Weights of a small GPT-style language model, trained from scratch on English Wikipedia.
Size: 14 layers, width 128, 2 heads of 64 (1 for keys and values), MLP 256 SwiGLU, vocabulary 2048, 2.59M parameters.
Architecture: RMSNorm before each block, rotary positions, no biases in attention or MLP, untied embeddings, normalized queries and keys.
Training: a variant of SOAP for these matrices, 84M tokens, 2557 steps.
Each number is 128 + 32 x the weight over its row's rms, rounded and kept within 0 to 255. Layers, rows and columns count from 0. Numbers have three digits each. The size before them is the row's rms in percent of the matrix's.

# layer 5 MLP down (transposed), 256x128, rms 0.284, rows 91-162, columns 0-63
101:183136082158115183112146159116143196114180140141115142168167127092160146165154090153129122111166184167064071113112113101168071133149192176137115073116144139111097132076088134151152158088193113
100:154107126128135121102128108182168114166181121165134162109149107133096107112122111122134093124147169156158112147173113105117131143163153120137127105148035173138124155120180156161141106072136082
098:089148103096094134110116218150108111111102117115111104134123113180061157111089162166078099180130052124087161155077098148111165104139127130137127140144130205094118144053132114139174118053142118
103:130166065057198114130135145149097114144144137155145188127147172116172136085147150064102145111188050082147073171130102133146147157133153085109095137135103095117125051137121139149135182120127138
101:114109150174118174143121123127146180116122196100160156104109124242123124063090149106129125167082131097089160111090171096100150103122141161145112131118135115157119150157115127092171134174143032
094:090157168104089126102092103136111077095155090131164086116074158142094159102096129120125111166043118113158111108150155137121107107064200130149080188061158135118121145142173128123083099164211105
100:121131114140116065188131155106157148104116100104114105152183168102130148198126118183129095163158121140134096206122114119077136101134099137183148083152124113141162104121148155137116057104161190
101:177098102138135112171131098171113164132169103150143128133087116121087050127103131100130156152193070114090115165196159132110147140167231129103044135115124131116128108150146108147137109148119129
095:154158065154086116075171110129122133099058178109102129145132154129086127157143114098148116089140075155148127139138092107171122196170130049142076136090167138157147159133188152116118142099165124
089:127146112137164172143053153127070196077127075157146090115099061131125152104124145220127184134102094154122121120157098077158183116131132113128115069135131169107109137101162147084114136151112128
098:169132114123148144164100148147106091154127167142156171114156114138071144103142193125111191106129169097147180115111139140099182119063152146172136109121129135110087168117087117094154117094110150
098:091126106094148104148106141105180166104122101115209132141099154120115128098080186105173140141159094101114178158124136114141134142069183075132129143147195077098055124105121069155064055203129146
099:159149119147124088121149156187149116125160059152177155191134202127140096128130082132015116112082187149138197134172109103185216095104091185085090113103166142128097136119123135121139114133118104
094:188058127085147135113088165110153122141097123162110163112109145126141130069175082157092166140090135162145146158104152099133159154147148092084088163135158095106140094139137129148129152053151126
104:093058159052136163170163109151106155151121140157133127147088133093135126152099156092129091128094141143209137099155100127152137098180092116112104184152141138147090120121052157122091102131157150
091:152147093159145148097132114157072133156151129110143153141136138185146130140045133126124191099158104158137151120136157101106070070147168082143094131059146134186113133144073134086115143162168138
101:152148154105094105124102162191097109097122169171103124139119096155133120147149114090125110139099180160142119147101121136109126094151124130174169124137133096115100123133092133097080104075199126
087:199115141183096064141049095116168065121142126132144111115136141119132179130172115116100144156156114086175155072178086123098143173100152129169132051166099118098125199162128154209150084158108101
103:156078172147172106136120092072166121144153099122066106075141131153173120136126123075116083174140154100149119133130120116162147081117115118116131125125138129097113165097160085147139156149121101
097:121142145149096078084119172081086130119083227121094153143064140129170122138093183176120169145154108139104104135168183102109126158165170097134138102110154102117197093160104169092127091086145186
105:109174120168067104116160101115142096154139124123161158159164173123118133117088117128150136165058182121168116141093139111102145183055144151160110118148159099089146084143145176142052119144115081
101:156126127082134164129105165157127180060094124123092136143188152124172167115140099084122087085162078092097149095121136142088129093158094169126097214129092181199153094089107124136156161120132117
102:102177085079169095148083111135073199103144205131149165138125153149093129143148095070083107136153152080113084153166132126098135144135109178125076145087190073099110150076120093084147166135099122
103:124087107098139123167142130150193095127076118105182146135160124119117116163161199093121100141059062136131103143078130142173097126138143130158208138146174152107108144121163100134111093182134159
099:165119103101070157091154083143121105156104112075173133110120109108115145138153108199144122050170119122136187139179130111091098121180076176114087082116164127133214087123159142114104102140103145
103:142154143113126117150078086128120130131093115138103077134123112175113125057139217126104112125162156153095153122112138111140106126087149080125146063117127161140146140144138161113129097077129199
107:090138158163165135088163146159096094104063156172125132195109155149126103119106159145120133180097189101091106105129125143090100143217139139102080148138104124131162087162103152073129160118118124
106:119129213169135132090150097015072112095128176190126170118113130094127201109189168158172125110143118127160109110126123123139134131139174172172080111124092090163129138166128148102177110136162140
100:142165112118145112127141072154129143078103088129079152118117081092159138165086154099106132194145164158097112109146160138091094085184154116150162095102136167085193196144165130128123051108095162
094:109088111145103065128127143134095127138102133119088143165124148106114081126094062149126158116148102163172114054112104193085149155118089140121140133104084117125123125133157073113150116105127146
095:099129182107075106146208112145127181101111140150094118118166087180160088123100154144086128124085169141074118156177168148159111088155091159096141105070207194118174120119105099132120150134142106
099:122105144075134139152119188120120134151084145090163103128141153151175131108098065132154075064157136155080114139108114092130099104092169120128177078125154146122150211205160176158112148127143121
105:104131070122082119077162073207137165185184115107138075206090088171154147165091078116115133081154163143137143065129144154154203114144147125057115141107114163133153123127131138141162105099106148
095:109171129173112135145121094114132098138087099171107146161113149093175140176124079117137151115196147124171029097183134167216112110129165135186133139152091077181181174166155126085105137112104145
105:130094084070140159212123099118083154130076091152127140107103108116109121130129169117106104093111178147102124105121114144058206168126037128186124121132101136147123146147156108182099118199139113
101:116128154126086104141088104108140210162134162115194104098125141144089112076107154172193089094120146125127117110093119156071151072090141105100126107132075177170147125154072125128110143101116094
099:142143097072161133066123147180057080089117101139141195208113115117160087135098103149144088108144123174150068163099139150110123104120157143146144074087100107123138156160069142114121149059154088
100:169089093160144144134152178104041101115133139176132195123112127141137139164115124112147155153123140096154189144079133093152169124111152149130177138124140126191153138055145107083088187183087131
100:134097166108113119155109071108121130103131070143172126126189155101165062144121117156115122152144183130139159130125137123110179149037136120106036137151161173136102155082144141157168095140160154
106:114179147152165127159148130069162122144062154108166127107146106136096076111129179172165172118088162151130072123120165159091098066104122114169084163112129088105130146116137072159165180122160142
099:108171138140089114099127150195134121135109108131134100085121123110126105099099117176162088142070065139097172080084168096155175096176113138178152202104137122156116103082142152156166100108128109
109:096175161129137098117188117176167166109119126112140163130147172140166135102136078117140118128066063144129072099148111076180149140151071109101114078136150152171147104110115166123113146095114071
099:153145135119123158137051065086132097136123161116092139129188112182224097079098116077122111168162112160126095135160079088105145115114138130122152120133107144130106143102080157184111117177084091
098:086133103096103178058178141171131091135162102119116122080108178087093101107115134164128128112147197086187109172097163052111130148187129144131062121128121114091120160140109136117136098096113112
099:113127156138184115129154172138124162205119112129116207114157111129125136139155109101142154134143176115201134139085160066081104143143082105097117113137123180169122162135132067099107170134167126
099:101109143169144129135080163117147165081177173083154196117159180136126075124135159155089155111152244110118100138064147148095144133136148145131080161121159174127159076136134136161099135137102142
102:168074119092191116117170163087093099142092198126109131149155107112174130078143183115095113176114180051116150110085123128148115158114130126110122069094140162083088109092078116181123131160069116
101:176175135096193139183121094127048149114132129169129092136086106128097092175145091097120172155116105134153079112186141144111148171188123189125141122123139107131172112140128113112121162119198085
101:096159142134166103095095086124065144136086179163089154119141132117102149141119132094136162165154074103108077119165116137163127117149073105178126103122184054142092158136081135098097247095134134
092:114130149199119095139112141091127167122120119113095118127113105114127118140113111154138120164137233199154129135152221133118195192143105118145110133126125055140123151159093132111138132091152116
109:120120079197140102122132119117103081159126158138149115127112130161141168112175106111121082177185148138147099122105139163138175145060110132119103092226133125126128146160102146108134140135123162
102:072081128183102121124123188095174154177122101107127151091113163195073114079117114123138131112141165090087143183135169102181099118134114147142127149170108166102101111154134158123037138167144150
100:147185163087086115097075192113174075170068135129161157107118106102149118086166187150122088187106185104166100118088179148114121147139141149162084114167141157113102085103070126153120172095133097
102:118177100156143105073138145159149128159120102136113132101134098156082104070203128147176102139166141134150129157134065160068094142144125106148143143084104099108144100125106122137058136096133127
101:185100141157137128209168137128142038126122154156103124118132111151154104145101196085108137128168090152204083120063132125101093092109125143136120123140117091098148071133140110053162068097124117
098:169161111174085099145129124174138194124158139121099116112164081101128126121101161134181077122055133114124155106134181120115117144136108100105112128157170105086146197112139119076138142108110154
103:089166131107099197112130125116134146169104134118132077127146167147167132160088116112129121083087171131152088114071144130155166129117107116120089165113147153144163120150136138119139136168085174
098:108117168111101093132188200129086162113122116091111126127094134172148174125160165114120123129182143086115190129143194190072144116167138125102122135113118117199119089111130112109173104073160105
102:113128125129129123112080152126121183158206140142157149117090142104135070127052128096139217180150109095143125107127118116115172154153130122131068162149128115118163115128089123100107168156102069
109:136111122141157189101173173157163148122140111155144157138174159099134144121082153190147146086166163142141147192145153126141198134097098135119094142153205179171127147144130083120117102140138131
102:110139116125154131082123134135122098124083189112154072120079101124147131129147148152099106100050047154143151132138141106100148098081178086122115091092115098108110112150116140181117154161120129
103:146107086163123125154110097098049120094152141075163136134111130153138135106152156098143143180109103072094128094115119120104106110176086126147095174072147056148161116099140162101186083170091136
103:139110170147133196113149076111063154136077186165121137110087151100210116115145117097181135137173137145100159112128134091162157135105120123174185108106127117150151167127130126108104144093187101
104:140113081106124112102174210120170095118124102073202159121178077160132143130130147120118171068157155119081176096077150111174118084125113119126166128143150169180117114159148173141137147109162173
098:124111167083156090121074153129158161164102148109091125130094116119142094150187147167053110180158153173150174140180142151142123121161128078135126173060111092149163138106113067132098140122109139
099:066134104238069085134111145110147098084131181138150085157194151153143172137164092137156113144120074091112106117139143186044090123164195119084130126143131131164136082114107140084126137103135126
095:156170188136129129161125088151131113165165114140129136174149114161088134086142143107116158149107064107134135126147132112069092141117180141184208107101076101083104163083063165098136137110134085
099:080139155125170140139129101104089129097164136109133071131138132163221088108141103110135162114108179102177071147142180120102174112141172109140134171143121096142113182165107070088141168110108070
092:142157123154141202166140094203098106110102195125136094175144168076110096112128158124120099129082134133113196084128072105101134164159145113088094118125097122126114145175147144136122112138157119
106:160078085162116120118132153141118136159164089144107149187075161077123135156174132174072150157124180101138127067148126135138192105154142117088104156148069085113131175134158124136118133066142162
106:099133112144145109077185149093121178052111166126151174111116106207098105199117129096084148150097195105138096095179121142085126153117168182147141162134124183118131134048114109143138189132128165
100:161146184098161135122130145100049176118102129135139140120152083152132157182160156115112106096160017136143126091170141096146154120186185082119113162136129121162185095115099075189063118108170174
# layer 5 MLP gate, 256x128, rms 0.312, rows 92-162, columns 0-63
094:118163177149093152193120188161108156102173144168186141097046094138078131117122089149090107168175140095081144096182140195130155089151135134114188048100179082075125141116116132118082137128121091
101:151093139145069122160141164081152153135119083141144148144154091097148141132136147130100092181101102111095093127124166117145155100174098126042158179077096064145137188072155188115140112105170104
100:104090139068114103087127104155156092117063135140155098157155156153114132105168085138083072099100113157170127153162155125091158139155102227169099099143092123132154132139166136141073106185156152
104:131117099129146098115110174093158071131086064165082151133091122165100112082107165128098095183132100102132115111143121059095144113109181128212113151075084131169094151098137127126143112129165092
094:127132152076096131229143078086127099134192158135144135154105147154147166082130131102144116192150152151132154125110123067124169105157102141110100131134140107175108129140132131153047126198086131
100:152104128187108132131162092193120115143125152124184128113120109058182142137214171143119179126160103163084141109164136126071075112110169186096170164149162149087174096170132103105089138182109127
097:041176101142082081172085139122120113154119117137146154161109154082145130102110157145141084140094186132085155114142089100116120134157151120145195147163101161122126136059130103091135087175127143
101:170140150127158157108106166117157168149130143147130126132108123184128108109161123060057126101136113127104141190155124104081121172095127147159128114082187136198139138068122152084124121096077197
089:099129102086119127112160116110154101169103129101116180162160151112117141159083109143178138129059081094159136091058141206147152149158137068048188094090080135152196115079123141148141162132132115
101:170105115086151089176158125079162100134140123115156140177113158217122173174082153161168095147106105133095134110101136083105140075077143092120152098067062178098134143102094115089179158132130111
097:093143172124176096186133141142127132119110086120152080121116170168105065116060071123135098147113104044083126165115162140134151192117141177127160090144125125116070106150195136143092144094089112
110:154112131138222133110096126106065149190160123117133137094122058121168145141167106101092173180170062141143144148115148151132113148151124120144110152115111141061096132095143120196040137166108102
095:136093090135123077081139145120140080122149188104166192119084115176081164158113130136117138117065120092209143136105153153094089149139157066113215141131121158122144217114087112094120133141088110
094:091168111136111144097119098145101070125155159082078150133142173133128088120184153094121153155091118134116128087164171184119098157175132105136165200152111163081144169115233164153106142091086117
095:149096115195090143049119122134137145171122136200093135137109184108129150186145133124172088110072114082138145098155072141149163145165185136120107103102218130132114134030155159131081161112064128
105:134107021126045135161146157154159118172159083097109125090114080102089133126080097160128161159117108143125088069134146063124135135099107127184137213112122099130130130160192150175142122150148141
094:109080105145131149064076160122075144117151129107181131130113131156126115151165098071117134179143102086049119106142146103128146121125105143129137085162112137124091149119053142132109143099125122
104:150086124116138144096164146065175158122068127111105098153157133159138157170142156147083129142163146123096099133104121150109113101155121082110073116158152181112121158124194144150088096093114129
104:133124139150101148133112147149141085168140124166210148100138091117147106143141174160140128136123144171089100218135125100144074096063130081181095124055112069139098111150133104113137157169163136
108:088074141158120126146174134127114103115105132119112098109101163107128116122133076146139133173030124103154140095157130115072163092161135096206146142117191122164077122078105110096141154128098126
099:093150158161138117162122204087072124149110126091123134119168145100084145156119146099153078144126126171104134135167153121169119121145133112127168148192140132168126085147152096199169113108077108
111:196138154140142124095123120150119052124162159142105101140171161076089147097108106138122130114066080121137136084090141096081164152167151146112174107101131150137101138137084141105134223125075133
097:153113119081142117113156149133108090134163072191136123175159152104122126122116138179151078141146129152093150148127156147132131083131146113132146069141119090100157212091090126146137135168053163
090:175116142141130096132157159143148095112074140099142119120103047150108140156197134127099135085118126136135105177091128120143179091128105137129101095149166037146125151126137122154174203144180172
104:129057196109142161097131112137089150111117099175104060122137169152132077131161143085081111118078066125145092145117125111084117145111123106151155109152149106112099101153130131111098176151104153
105:190219098170097134124097134139168125113134140122075096167084100091179175151151090056159116116108110108131147129119150074145128087156079064179135081086094182138151125078171188148144128151108154
108:111143152107114112106173118112109074079135130117145133119194035068170089190150149149115149164150147071118112127132112081155118091177123110108109126122117110155081193124155168185125159164152147
097:123062156088088150079092099091120151129126120131158141148081167225176144134132147127137156146125093155111148152104109111087137136122150173137143086067149158156130196042152158054121103107125112
104:140099154145160083155152164108074103158127110175145122164133102121181137180129190151117117088090123138095142126124081090143146108160104144151070144140146100154102137129152080117198077126180127
093:122042100143166112119129121106139099123169110089193115106189173138134149116171128097117149123171124154106232075066074094160153172048163126162138104113132087129089109153131095161131145192082131
098:107143158143158160099165087162157155064171152120148175166129167105140143143086124063114103177112149133092059157149120147078149115150145184138154147163096149060099126119128186130128115132120075
094:165150148108132147158101115064194125127114190144101119121118118090178107153100116139129143192137092130116138134083074067102156087164136112115093123171116133080088146111175215179097087134161133
090:159155156101139143122142126103149205110138160115134113170094151087164184174094152136105145185117119140137085095135116112148113109143147101123098160125113169173138151147129085122092187208100121
102:131065154134163198152113160151151151126170171174173110170116131166072147145122101163090168137128102108091143117147090122104107105139170107144116175140083127106116147122155091108110154151074149
104:093093109137191110159164166098116124206119141169108187123083129176145128132097150155101158154147130063123117096073148090099095113093138088135122128097129137107122130174150066124088141087086092
097:124095180190089156143189103113108109127122144169126095101134136120112118138104179118130183150092087126178123129131115131108171160165085088106120110087162072135162128052112115117088139188059125
091:100028190075115169137078153153139108152144158131109107104129165126148108175136130104074160172156091091126137096153144152107056156109149141105125077149157139198112147120111155129146129138105103
100:083116175150119197176112097116139124133088089133177097068132140073122129094140109139109151134104082086154122096154137099098112084097183099127154105160159159112108110129126159117126156180175169
105:124106130128079121095174141048144115120169080116132170186102138086142117151088184125086166110111130083043112170172168126184118150194099105101121128107108085133030179097139190146178162134134124
096:133149075113086100161121165152094076150112116090078130143115141091102115118152138089127138149141084160154149119147072097122166154082078140142109126120146092116190136055101182098099153118136050
103:140154115119158161123122166093115129134147154029113114125116074101175126222147107154104097134137158119182150111107147115135151144126200119091100181090162182102136149100139134135168164179123137
097:082153153158096111160109115107139109129151086139145148101125134135148125178114071105130143121116161156138129147108147174063072098111142109143155135092073123117116147113136144065161157158086125
082:189084092070141097106152115112146132080155133123166147174099097130155179072096164133094111083107125080137117156114174131110078107187121109095124170142102121121156062136185096126076125081145091
097:158200217100108147145096135186131082129122089153090173111101113081136116155170111172209185104062119131151147052098135126122162119174087151160145113158114123143127110106100182127124146192076123
105:122118117141100113151183159134105106146120087129081174119161139128114173163161104194082163145170113103145057114082188167100137163132089144141142176153137130060134142168164113131156064130151085
097:115122083090163164085066152150122153168169119141130069082097120114190095128087080105082091118126088193160126148152098136162165099111113134134152115159134091140136182152082115109130117170115132
111:145168150123090145117039137137117154044135129125106116149136145101134128113122153155135190100154121158103095146123125164101149108097084106129105110146115128082104175100188098202091100131157081
096:173158137149151099134110095143150101152125168106162125164161153106140177146119165123084134136113154113130162109106080159156164137129148120179203081233092150113074107064120149114131064097065055
090:110123103161159130087122132171156137106166159043126159167124184090163131123098127113116145096145134176129136137125171113118159144159106103121107111156108161127145119094126108144167092101134136
104:104173182153136148101187131124157101142116174123118039117161135171146084151117165132138160073166150099106117163117115165132167111132063181186187131079125139059127127101129165146100097144078090
108:157087134141112164109113152157124143141128157069096160080130140077110100192111110072113139098104135141137118134159118148159158091131076176090114119193088115137185189063101177081113169117164175
106:112103095096113159125195153103117142158113105104139150059144165137147151141087228161077161103154089137082142083133109119113130091109150109135180134146144133134177109129153145110171091113105158
098:118049126136162134127101173147127091090199232183160157180106153099165177122224125107119155132147129160151101127153154126108125093075162115105148124088183104122104104144175102109104175143134088
091:136112128120200157090183121189145085113127159111134137142104141172146115112118159121127093092128104167163110083072166169084145127120119184119113107128145121116153124097174089096164140110086152
088:151143127154158157151131144117158168129188192125074133104115185154072150126124140137170149126179091128110171101135077108164101117102145146140157196168131124102103151146146101142150134150149170
104:158135128181078163143129103145134104176067124160171148154144127204122114152130163078162156157172098103143123133127163098105075103110097147188114100115140070133140133124099164184087113110086165
098:124084155133119115143117143102061153116095117119099102101116128095165135136124105108128124178185143036137149121135139086114115094095174151094103107118051091151134222138167170101145135085132101
109:125147126135209181176125153096124130092188065130152104143159104144103123167138139171114111127086133080110153170152121037160180095096101188128143140156194127182141139127131117152119108127126151
116:151114129125056051168077141166122211139170090044130131127127130135117175149136132144056088152116072117162092068157104094119105103152108126102144138140131113115124133117130139103158144069120113
094:172136140099088203145171163144111136110062097122130149142160104150063078212159120137108168154108143170169114101138129115113135185121122121153145149150092167079117181139129151116145184128121138
095:184077136104102184126155096191132113160129124108131194170131158197169193167181113088178104111162147073097131103082148137129164123140123109200128166055143116159137148091171157124158180182120141
112:098154144147135187134078133158135163136122151098153142139165107168148139178228112103139142108121083143132103153117186090132110117109070188152100115200098127116147133147147123137105134077109108
097:127090161076176175144241152112113106111098107171054052164160095146141153122113147215118120113144146172105107123140081131143116153115118100109118125122136104124113145142204099160163126087188095
099:146118115125144112137121103138138089143156126163123190105163142119107154104054187125150168115139156146150114147104105104175089164174117126158153140130090130123125151114128125129171112156100135
106:099098113188121132077154156137168111167182172166179147135131172156111142171156174090136106120138143163193141169082184132197114133157123155146108179115103071164118103107186167131150163071147157
097:117159064174124140153102103124117104074107111141121176128132084133142049174123149176120106149135130127109137152135120111161181147196052093131169185094116114132160145100199093121121123092145114
095:145112170130183150134145152071146127124197136124160109167113073123166124169120127188094104149169145131110087184094098130095187139169119152078126093098117137119115140131146154148152058123124134
092:123099102128105140150114198116169116066182143142120138135067112162138117081101100110174028090132136111198137158094060131121114121140130140168177113099165135131128139067088132136115094172138086
104:135107150104136145092141122086110130083121131112127060101138097165104151124187089154120144143134148148149180159127186129101177123078188066094165111111170074146127181151159151142086120160110049
102:146101143158135085112195174089152110128161169110120186141140144141132145183129053146136160172116168155116092125124107170115161164113182096166120073067103089144096099088122137133140081095139137
100:133183131164099166093163168166149085119122047091089188173159179105113112133094093142127143174086130118090083136151138152100082084108131120125169133178157134088089130144140136110143114129138125
# layer 5 MLP up, 256x128, rms 0.312, rows 92-162, columns 0-63
100:116126105177127106178173165099150156111163155147112198051120112128066127152123114125130143141128127087093066123130095151112133082136150166106119137124196109138132174136177104102069148171194084
105:206106139164184194077082111146076131152060106144051086070130205138184067120133186107079109104173144152170092120188108148160122126120095129128096135153121165175069111157098105124142127154102140
105:112108115111177137176120092148142098060137114136140124100126101106122130121137154091158098081120101104148083086166100135197057132154128154161126112154192154172147112125134107147080085114096125
105:118182132118104173119124091177163178141182140105136143156104100132141159081143159127153096162158128128142135127085172110130148157178142201089134165125122156144137107142150135109070113124115096
099:130091053125128093158150128103122108110094056113157146130165176157111122072142141105114105134152137089151153138097140145140129164114076108110161102092131145110122134177174127154152113129061097
111:145175129098148172132164147174105085155133116083191169121077112148153109099073042096103123123177158184099098161103147127189096095131120112123116110090088110146119149162125102103177096131126127
103:106135100106103118156139113128150169133126116099141154204112151116122117115063212192109133147099152145145131103117062101149156123091148128089187086165122133083192057084119145152166128120087160
098:137095139147144194103142135107199145197145174146146142152103077149079136177125108139083158129152137076084134137120143149113097108147130132154113127125076147086170068097085101147156132107163191
084:168168126102103106199107102130084117176060070127092086123142157125135126178121114098175111153073163103152106072131141108128233131138109168091207142160121205063070103072114108119115144121151101
104:131121156150149097112129107121135059121138161115141139134113166104169163134114128162077134175122091120093142063145167150116135133101186105106142112182149149125097101111065106073093133094073137
094:138092111095093110121164094109116182119154080124136140143092130176140116085105133155093175106097093184117142106176132133121104189123098084115135040065061129132129084094123159147086114121180246
108:131127111102047150124182043179120093114132117148149156160091153108134096154187119144113119194148147081121102147069120122141098123119187132124071148180171126127108123124114126143153114137133193
100:091156148121147099155145107094126162123208123141104081160151100138124143092171079107131153110210146133077158139147094118118196185156116160104113110064137107110154124144136098172149119144136102
099:074122054144122076096117091169116082113128077096067141125097203117120130155144185106148085121100172180123112107133084159106094111143051116172188136154092146062151121119208191099139125136130114
102:108127140146147117198079129154137117117149150156119058108079125098168029119105076084142140098070127083097070137108133174135149152145109096142129103165119069158146108100108141121167122137147198
104:173108139151077135143175092176137140124121101140101190073094112178134077142145140144079156115145094095081154081123132052135127079107171119128148122138107143147083160122169141090207174148168117
087:148125121135170144150117086124150056101114185113115168183129106170199110127139094103115114077085126139139086159177130133126133115107146123173108150149105135095105123134181072072164132098176050
105:143113057082102096154091107145103105058077172069082127120094165110155115130158144096203148065101142103114151150128102089156134134160179118133094118101144192133122128115135213142145106118105146
102:094100076096122176193157079147157131169083151102142144121159144156157109140110202060133089103110085133100089181123154102090096137110149116113082094126160137095167153087109114172144161125084181
104:199144092140121090133166113032119192096157145110111126105136108052113092118099108105136070169090162108099084139128149082111127129156103144117176147155161149138047121126111171183162146137137122
099:150148100175145174141217114152120063121166100113140105155103126125228162134104114155137149134108162098121099156168105122137179167111113120050152105102143123115127164155142153052141145160130119
100:161135124125142111123138160156047085107186168147109114133147174113046166092120136152120093117206166111111112155054129115142170170082151120111146157119180213145136140137138160116153154082106105
098:101089143103148079159093108084166112129076222095135136146086124141080138145114171134155149098093111098144135087180089126077172196077125186162137159137118162174073120120142131141127119126188131
091:191077130120096124115094128113118095170139131101129186080112098196054125167152123136088142111137112159131138109145110109122135183137127176100079153105158127093125184106102090148182123159183134
108:170086171145144125079146091130076124092182066128140091109149142167136090096184168149111084101154125172129123136157128196138111136137078144134127115127166153069137103136137097109160145157150130
105:081179084141176152128113177139159142153125135132127132198085166124171135125138103079100109152103166062146103133092119131137128082134058121039153123158095179081144162136110194111119106112170090
110:131100178114140103112174126097151144091142155121229118064133114081172138221162176160192122106131151109074134166156117109187084099144101116127105154078117110157143146150166171161146106162160126
100:126126125160171105147183135211065123129173092162140131085059123077157103128084089131101056174135169046089092114115105178124134135150128106113130117152122088116084109121128125128128155128160129
105:131101106125116129134073090117193147130187106064138184141103137125115185093128077123160104094099095117128139168102082148109186128127146111124151146094133115103162137150129114147107192165055117
098:061130110117142106132190129135143118103159128115113094115121142162138087098092106089170136123160115162179118112053060164118081117137075134123111169144106112148159144159115124154074100141127147
099:146066146120191121152057112066140172091125115178178093086176124146093108133138156179108121087150114084186133078153144153090079133124048078139121087117126161127156162135133101151134184164123157
091:146087124176157120138075128112178185135126177096157090166110090148061154062136133108129170152119099156158151171114149109112180133154109178130180134103112128133075210114110152123090132094142155
098:114127100158070091102139130158152109114153139105171129082107114080119087102129126137186117115059109126132071100079171160151131102109168166141100119049111078099185124094147213102202123104089163
106:131179195130133190148118151120135080144147124145100128140084140179113062049166148156066169133166135112135095144180120115120179138166173118126118098082124148110113114140138120130176079131171130
096:133194096106106090116125155111174131084090125141115177131097135083087145056108126158217156080076076149129083136112166121145153112074081154119123162099184103103095136141142155115086113148110082
096:132154165150167159126187139105143097122099141116155107111115099147155128100129171083134119130139095109105087148151154102119088202148111164129136146119133150069133106033148133130137146133078163
083:195189051158133098118119081126135146142113134079165121139151089176095133130124096120180138119151087203097099148099116105074176157120115138150171191088085140140164161119157124106086182197089148
101:138124119130145166147114139164147188113113149124159187055061148146136180123111173142102126222121136082079111109157105170090095142110123107101096117109074109115121122079101209152119159103109085
108:113157121158103153138128181137143139165165145138085105113153119219182171112129108215160114090151085171200103056089112099114138124118180145106134165115164103123155142149169061145127117146161132
096:116130158153124152104150111101184121056109073130121135128113112115131157107075132089150059118107169115088071153122177150135095087128175139103107123125131143193105164145160104104115144113109134
106:095139130145146083157166155159114144110117091118142094172120143187082118149085135114143127131071173173104129183121141163116091073112156082071107105115120146131166173068174103134080114139185127
097:140141098106112088092197113108134141087120130112149123155142089079169066090120198102177126108171095125121135116124082163152166198130105156148084138137165116143146094125138101189103132042147151
093:128172177167190141168136147116119127179109116169103154095156189160143104139116113162162193148054098172169106107161102111112093144198108137083121108118112111088108131110127131120096171087091098
096:114128153145142163139106164141197090127135074055076090113138091148144155152175106098168131123098176178173079140105167149155129137143070142106119129121136087119103129153083167146123170108139111
096:102109162166161134082135112114109104170170123146132124123101110175128109126112141169099125171190120157116132087129165097129151161110104123177120132084075115097114171137142122120135073141138143
099:104147128138179118111110100117128109188117082100124089112148164109140153170145071116097112125129120105172155152082066091116128133142096110132185070188094121120103213171178126133156110197091130
107:136101113106169102146152110114082085130136152157123107140059079062160075111075144115155103075161075173112147134149133108144147174108200073177198122121219122150104139141115139128170133119125130
102:130101128124180103155140161124173115133118161106093098122162150125140175218134108100120135111120178145140148153069099163126126094098108076200147122178104090098103139136094114105206047152059092
089:120136155104098182117160132093163189118112096101130116178107141138106114169213150154194130107121138097092082156072098142119158149177139063101114144124174126127137154122089115165102123093114114
109:131099077107127160110157134075080139079134116175115061162138120142127123099145149143104133082101131079173136110129162157078095151090120149140097118084053142098161197116122094117172106085156100
112:142115109147109163062118176134139118130126160092125134106157112099095073115092149035128129117080161115091086163161118150128117074158066211121136107211103108149192205063093186100122156117180138
102:103146154132141173129144151192128110113132110143165158155129117140097134182118081158140163123144150165161160172116134150093125154136148094091164093076099120133135137173121122100123103085192133
106:155078114192128109081067149152159136126141190124137174142118127122124150127168093154163141092166129111131076133156108140086122086147091130106147146086152144104144102132132122105080150114097076
095:116074158078130160121155172177108071114139129076146153123115108141119091087086106063155137087091108111071138169091073157143123147127121130096130151171150131142191107088169120136151157118109178
096:129156162112109119154126137153116097132148103134141086088140135015164147086138117079124105135101107080182031145190156127107152112163128111116156081156108167147145177135104099140097146105143156
094:118109129119179110185129143151109115148158081120164052097085113133175070132141110166103083107134103151156147185123175039177166158132093047160082102116135150087181098085149141111133116165129164
097:114143123142078095126112102124166123140150114117099149160162154197097128150079081109124080141159120160190121137080107058121159133154109118102099075105114165090102109113103157189113159164159143
104:136059074084169101180101127166150167161089093186180147148189116151127154117122101155056100120176137095095192153118100114090144112143104162096134132099086139115113157134184105139188096139107150
119:161152115097087106124130145097166178120182146109111116158178128125134129118081064111128115134143159133153061169087192166077143088144145111148174071166140078134158096125104164148122137088112138
098:049128124201140123118063086101148172128138147101148070135085150098156156052102134188111105085162109113113159187113084138146129119148140106086097061115137095124148087136162141108113134141120080
100:178114166055118161110095184193107174140138110115106158141138143202141145153148115118132108133130120152115121080115105175134148149130148143098128163120104095125088183103107165108135125102117112
110:171117185128082082122067129156086111125143115169170118187152084137084099088190145124162186120033053125148180156116161144136173126096129142166134102118116112143153172174117113121050142130127116
086:188121160134098137100212152089117103133060116191076126168144092137180166162153138199114178114191105142111073111106137135162095160151165125136132149165147129125088166158187120160142142083170101
106:121179107147115118166182168179154163115076164134154123176141146109151150161174118144131143067146159131071132113137185095139127143057144117128128115130173124089120121182121177146169153089118066
104:150096107128180124148097141150139085146176111158134133194087174161183191147125087149179144192150114104190140153097106113064122084132042087104152113092107153078135150119118156058132177127104098
091:165108180115130085176101164118144114109122117139178164125142187147135152135100167128176130154122098085111159139143172072147106124154129110162116094138121212072101153152106166159154104142165091
092:137116122092122091113178066115138097191157112119104109116112177105119123091117131045211139153112106120166115077101119101150142119107130102170150121103175098168114110120091119147139205147156162
098:167140127086079104171149107124146072153094091082153106060194131151135083167080128142143127165092124175140153098116110159175170152151137125118170163135089119196128133127145117058132176142168077
100:103097072162160151189127181157169127105152142119088166154109182157113099081149172141126108134157120114091140144156121006154115122070118124124099140145120205154171163162200137100137121061146143
109:216151139131140091155143137141133137112131091119108127166093063115143147138129155151129147113113147103119025163127104121083072165062136126136115128138154143134081125151073135107149175128160102
110:091147103205105160084157146110186059157160097166119177137149138142122101125061110108136127160138136145115112114159105111148086091126173127140197149190161110093088068127091168148152160122086132